config.toml
intermediate_size = 192
norm = "rmsnorm"
rope_fraction = 0.5
init = "uniform"
optimizer = "soap_variant"
beta1 = 0.95
decay_fraction = 0.881
Each number is 128 + 24 x the weight over the matrix's rms, rounded and kept within 0 to 255. Layers, rows and columns count from 0.

# layer 7 MLP up, 192x64, rms 0.233, rows 7-23, columns 0-63
[[129 110 128 171  94 172 111 126 153 140 128 147 135 135 134 153 140 151 120 160 116 154  89  95  70 123 119 135 108  85 114  94  95  67  76 160 125 163 139 116 120 143 129 126 118 112 161 146 140 162 132 156 112 101 138 159 121 147 134 136 145 113  91 107]
 [154 155  97 134  81 123 130  98 126 108 122 129 144 132 167 162  90 103 131 151 116 115 126 120 133 167 101 134  98 144 130 143 188 168 117  96  94  78 135 142 107 144 110 105 141 127 133 180 148  83 101 140 165 128 122 133 155 131  99 111  82 152 107 173]
 [136 111 118 128 122 226 137 126 129  82 139 135  89 124 126 127 127 103 168 105 164 171 135 151 133 138 155 163 100 121 150 156 113 182 105 130 108 140 168 151 100 113 141  96  81 133 153 117  97 142  97 107 112 138 182 160 115 117 138 103 148 132 110 154]
 [ 92 143 100 133 148 140  89 104 159 108 159  72 103 115 164 126 159  53 175 133 149 157 141 149 102 139 114 148 154  99  96 129 144 101 109 116 123 137 148 115 130 159 127 101 130 146 137 124 184 113 128 124 116 107 142 129 103 139 110 124 118 153 107 129]
 [121 101 157  89 106 106 147 108 138 133 115 130 140 150 103 145 141 112 117 153 156 135 117 170 144 124 131 188 138 135 152  81 147  99 149 132 152  78 155 152  87 184 126 109 144 141  92 169 105 161 185 123 129 145  84 125 133 129 178 121 122 168 153  95]
 [131 147 139 130 150 138  89 154 161 108 144 144  82  53 100  68 124 110 117 121 145 139 105 162 133 129 113 112 101 163 108 154 141 159 133 120 141 119 143 113 123 152  96  84 155 123 168 110 126 145 106 114 122 108  98 138 112 116 119 158 133 100 143 155]
 [153 108 146 135 153 116 148 115 159 140 145 138 102 152 168 128 143 149 135 134 148 140 152 150 143 153 136 144 132 111 109 135  97 133 114 144 120 121 101 120 130 138 147  77  85 121 107 128 116 129 121 121 122  87 102 119 109 128 157 140  86 166 148 130]
 [131 136 113 143 178  92 140 118 151 138 132 132 110 146 164 144 121 154 137 151 100 168 160 151 101 171 155  95 166 125 129 107 127 138 165 156 164 112 128 142 114  98 122 150  90 144 128 143 144 133 134  79 139 127  85 107 122 124 151  75  92  99 161 117]
 [117 106 159 112 101 144 114 141 116 150 118 105 106 113 126 176 103 169 166 145 141 140 120 110  87 117 119 153 140 116 142 122 136 143 100  84 124 130 143 160 128 151 119 144 113 157 111 163 185 147 123 177 138 118 105 146 110 173  99  85 122 127 120 132]
 [111 141 112 133 125 120 145 170 108 126 163 127 124 126 132 109 112 114 127 147 101 123 117 129 126 133 156  97 115 102  91 108 135 119 118 134 102 104 158 124 103 124 134 151 124 132 114 118 108 131 132 117 189 145 136  78 137 105 140 131  94 105 116 157]
 [129 121 128 124 164 122 108 128 160 165 123 128 106 124 177 111  95 119 122  88 190 134 147 105 130 136 138 133 117 117 162 128 140 144  91 112 102 143  94 137 105 119 116 131 135 125 123 133 135 148 106 108  97 127 123  86 118 165  99 144 152 137  99 144]
 [169  93 123 165 105 135  98 126 115 121 161 134 144 104 188 119 106  96  72 113 149 120 133 115 118 157 138  87 150 126 134 112 181 141 135 127 116 134  78 121  55 128 122 118 127 130 160 150 182 148  95 106 119 121 122 151 164 131 169 134  92 140 163 138]
 [139 105 108 141 136  75 118 154 129 154 119 101 168 149 111  86 113 130 153  99  97 107  76 125 155 127  97 138 108 154 154 133 139 114 154  89 134 130 118 149 143 118 103 113 127 137  64 160 145 112 130 121 133 129 111 168 139  99 169 136 132  98 175 153]
 [135 141 147 120 124  99 110 130 160 127 133  75 116 137 186 143 110 110 148 135 169 144 149 114 116  96 141 145 167 101 192 183  69 115 122 168 117 123 132 114 118 115 113 124 107 144 127 145 138 161  57  88 128 107 136 187 122 136 140 170  90 189 132 131]
 [146 145 166 102 149 122 123 108 116 162 100 118  70 165 104 137 103  87 129 125 105 128 135 123 196 145 166 104  99 127 129 109  47 132 132 180 157 144 116 140  64 113 130 124 111  65 165 113 129  97 162 155 107 103  67 133 158 107 153 119 139 119 123 145]
 [161 136 124 137  70  93 139 125 123 126 104 171 101 135 118  97 151 128 176 153 107 120 128 115 142  98 113 148 126  91 150 106 176 134 120 114 150  84 164 112 116 104 170 112 168 156 113  96 160 133 130 135  97 148 161  94 109 167 158 115 133 125 121  89]
 [163 131 126 148 132  84 100 114 123 111 135 114 140 124 137 168 159 117 126 167 108 119  63 143  91 126 161 117 170  94 131 136 102 130 153 125 133 163  96 101 141 116 164 152 100 131 124 107 128 181 105 147 133 130 116  85 138 129 166 132 100 136  99 144]]
# layer 7 MLP down (transposed), 192x64, rms 0.23, rows 7-22, columns 0-63
[[132 148 122 155 121 112 137 108 133 133  91 129  96 102  90 158 123 133 141 128 138 114 170 153 176 143 127 142 107 124 103 187 143 133 139 102 130 140 149 160 104 134 131 101 154 138 132 104 202 119 133 125 111 117 167  96 128 109 151 119 125 160 125 128]
 [168 135 120 114 168 137 149 133 191 155 178 112 146 153 139 119 141 152 117 123 118 181 102 158 162 170 107 169 160 115 139 131 116 150 142 125 145 130 122 143 187 165 117 115 134 118 106 119 177  97  92 141 119 145 104 125 106 102  79  87 120  94 132 125]
 [130 151  89 164 177 120 152 125 142 100 104 130 124 146 125 131 104 137 131 105 170 141 143 141 121 174 118 147 134 126 143  84 162  86 148 104 102 120 147 108  88  73 192 138 113 142 157 159 139 123 143 139 148 128 167 150 157 101 101 123 145 173  64 109]
 [119 140 106 114 111 115 140 174  91 131  90 121 183  91 117 109 139 118 105 145 129 165 115 108 111 126 108 218 130 155  96 123 129 114 126 120  98 107 132  93 128 145  96 102 108 138 130 121 183 144 132 157 119  97 121 106 148 127 134 139 156 100 133 110]
 [143 100 126 154 126 165  99 142 146 149 145 111 125  87  96 137 141 111 124 109 100 164 118 122 199 125 134 195 114 169 160 124 105 157 146 118 144 126 124  87 142  80 137 144 127 132 108 113  96 108 140 116 167 121 121 144  97 136 115 201 106 131  98 127]
 [113 107 122 173 135 102 143 151 117 147 142  92  80 148 122 110 149 117  66 112 153 110 149 163 138 114 120 140 135 157 148 114 139 138  91 142 151 176 151 133 123 120 150  70 133 101 122 116  97 122 147 140 156 114 147 136 138 126 152  90  98 152 133 165]
 [111 145 120 121 137 105 121 132 130 145 126 122  99 114 147 127 140 120 124 100 142 170 137 113 122 173 133  78  99 129  99 108 123 109 135  84 103  93 141 124 114 123 133 151 128 104 109 126  83 106 120 150 148 152 164 149 117 122 102 127 189 136 124 127]
 [116 138 186  94 142 113 176 186 160 165  99 106 107  92  76 144 132 111 118  96 135  98 109 114 128 153 133 142 124 124  83 128 119 113 146  87 149 126 137 120  47 155 120 131 143 124 140 120 138 153 117 116 123 120 118 125 139 166 173 126 128 103 138 141]
 [154 135 114 125  96 116 105  98 124 125 132 132 145 126 112 153 116 125 148 138 110 165 113 133 147 122 143 138 180 115 112 122 122 135  86 138 122 128 160  75 133 131 153 165 116 127 167 155 169 154 124 134 123 139  82 109 104  91 114 101  91 131 148 160]
 [126 136 121 119 113  79 123 132 105 141 108 136  92 104 138 111 177 137 103 133 133 153 152 170 130  92 139  73 123  71 149 148 124 139 126 164 146 107 119 123 140 122 105 118 138 109 157 143 116 117 117 140  77 142 147 158 101 145 134 133 123 135 179 121]
 [156 152 120 106 142 153 135 116 126 162 123 133 117 124 146 108 108 119 125 124 153 140 104 110 146  74 114 169 119 117 131  99 146 101 129 118 153 131 122 126 172 148  85 150 129 111 153 118  88 139 140 104 137 126 134 105  98 126 112 102 117 108 125 144]
 [176 139 100 155 112 125 116 162 167 129 123 129 122 156 126 122 106 152 149 147 129 164 141 162 143 149 145 167 117 112 117  75 110 126 116 123 121 109 100 150 126 171  81 137 153 115 149 149 187 111 124 169 136 146  75 160 143 140 117 150 131  95 147 131]
 [119 151 110 145 131  67 105 132 154 135  74  84 172 153  86 167  97 129 109  99 145 118 165 122 123  97 120 129  97 140 108 169 135 124 136 110 134 148 121 134  94 143 133  93 152  93 110  82 160 114 114 139 125 121 158  91 172 131 121 108 138 131 133 149]
 [167 115 126 129 114 126 115  99 116 140 121 187 133 134 145 107 159 170 156 169 104 158 123 135 120 181 144 128 106 108 133 119  69 141 170 175 118 115 111 140 164  96 129 113 140 169 136 156 178  86 112 131  84  94 133 120 102 153 106 119 113 169  99 102]
 [119 125 127 102 119 151 109 103 165 143  99 117 155 126 103 154 122 114 128 147 154 150 150 156  93 199 126  93 116 112  93 153 119 155  96 131  63  99 164 150 134 137 110 114 174 163 173 145 120 128 170 117 135  88 125 135 117 122  82 134 159 147 144 126]
 [104 149 152 132 103 107 162  81 109 159 127 112 136 161 126 121 125  97 120 116  95 114 149 105 114 140 142 143 100 125 111 122 140 118 153 139 204 106 134 128 121  96 134 150 200 136 160 133  99  89 157 142 103 128  90 126 151 145 112 141 101 129 133 103]]
# layer 7 MLP gate, 192x64, rms 0.242, rows 8-23, columns 0-63
[[166 107 157 112 119 112 125 122 131 149  89 140 147 111 123 145 160 123  90 102 135 147 130  83 157 133  92 155 141 135 149 125 148 132 128  70 117 136 118 137 148  79 136 122 158 149 157 125 183  75 131 122  87  96 103 164 145 152 142 104 107 129  81 138]
 [136 142 111 156 181 145 158 113 143 117  91 102 114 140 123 152 122 124 149 168 143 141 171 118 131 174  59 140 117 131 132 135 118 114 136 145 133 154 135 147 143 119 116  94 122 151 150 137 150  91 103 143 104  86 169 136 111 122 126 156  99 149  85 138]
 [150 126  95  92 124 153 108 135 117 103 121 175 170 107 143 148 161  75  71 107 128 115 113 163 126 153 163 120  73 119 158 177 119 100 163 118 115 112  79  78 133 160 111  90 109 145 122 112  94 157 121 133 122 144 142 126 152 131 144 162 147 116 137 120]
 [102  99 164 142 119 149 134 170 149 104 160 108 145 141 112  97 156 106 120 104  92 129 116 134 143 118  87 107 112 117 146 127 105 119 179 116 127 114 100 128  97  75 153 128 124 145 141  95 158  83 132 164 142 152  66 203 139  93 135 125 128 133 113 113]
 [117 161 135 145 154 144  97 111 147 106 120 119 144 108 130  58 147 120 123 149 154 119 159  92 102 128  96 117 127 158 134  97 109 100 139 146 109 153 173 113  73 108 121 147 148  99 159 146 111 108 109 140 131  84 142 154 116 113 124 130  87 181 121 122]
 [110  81 165 136 130 117 131 106 138 106 104 113 155 169 137 131 143 103 124 143 119 135 111 133 149 165 114 157 151 107  97 131 145 181 155 145 119 109  85 158 127 111 166 104  70 177 107 135 135  87 131 129 124 135 145 115 143 151  99 147 138 132 112 138]
 [135 153 137 129 137 157 115 162 121 134 115  79  81 163 140 107 140 133 157  65 124  99 141 158  98 107 124 146 107 136 146 130 112 127 118 145 153 183 121 114 177 142 129 109 150 145 140 187 139  85 107 156 135  99 120 115 110 111 154 139  82 160 115 129]
 [150 133 152 144 114 102 153 151 106 135 109 105  99 165 175  95 129  84 164 127 116  89 169 123 150 142 150 156 112 129 108 165 131  93 165 113  89 150 128 116 149  94 139  69 143 143 118 146 101 156 116 123 113 122 133 171 165 111 122 141  90 105 135 153]
 [100 134 120 145 117 141 127 134 135 117 148 144 169 130 126 123 111 117 137 160 145 101 138 143 128 153 157 115 142 166 130 140 102 115  89 150  95 135  83 102 130 138 168 112 128 150 143 140 151 120  91 104 135 141 125 153 120 110 128 112 146 122 113 158]
 [107 140 146 134 104 150 135 107 120 101 135 103 105 120 112 138 142 131 161 132 150 125 102 138 113 157 110 151 134 125 107 152 134 130 133 161 145 106 167  92 171 140 103 134 120 113 121  97 118 120 155 129 151 162 131 109 106  82 118 104 107 154 121 123]
 [111 142 104 101  84  87 116 146  99 109 149 135 133 113 117 140 134 114 163 150 148  83 173 184 111 177  97 124 131 128 141 155 135  93 154 133 105 133  92 148 144  81 131 115 134 135 131 140 147 141 107  87 118  87 163 160 167 122 159 132 138 118 111  94]
 [132 115 185 107 120 121 135 118 169 140 125  95 164 177 129  96 149 129 100 130 117 137 142 132 128 177 143 158 105 153 117 123  86 119 121 121 108 105 178 127 170 162 108 108  96 111 149  97 131 134 113 137 111  90 150 114 133 128 166 160 111 115 163 132]
 [118 107 155 149 117 173 135 115 147 131 107 105 150  95 149  95 165 115 125 106 174 154 130 116 140 172 155 136 145  89  95  90  96 120 127 114  95 143 111 157  78  86 118 149 138 165 108 146 106 143 109 128 142 133 175 125 152 101 107 161 129 129 116 156]
 [145 108 162 158 183  96  99  91 148 143 124 150 157 132 125 105 119  62 125 111 103 116 150 158 110 170 136 124  85 103 118 131 134 147 139 122 170 148 152 101 116 129 142 122 101 153 140 152 138 109 142 155 138 157  96 147 155 143 107 108 123  89  83 135]
 [115 109 128 174 111 113 115 145 164 118 164 101 109  88 108  79 164 153 139  97 117 183 133  84 104 110 128 158 129 132 177 144 103 110 155 122 124 107 175 121 130 145 162 115 126 141 113 134 121 126 116  88 133 117 153 117 105 145 116 136 107 114 126 134]
 [112 131 137  99 105 112  88 145 152  99 108 170 119 143 114 153 145 166 165  61 102 164 168 128 122 138 121 147 105 120 129  86 167  86 140 153 133 142  72 144 131 119 143 127 121 107 133 152  80 126 121 114 167 160 163  79 132 146  94 122  80 123 114 156]]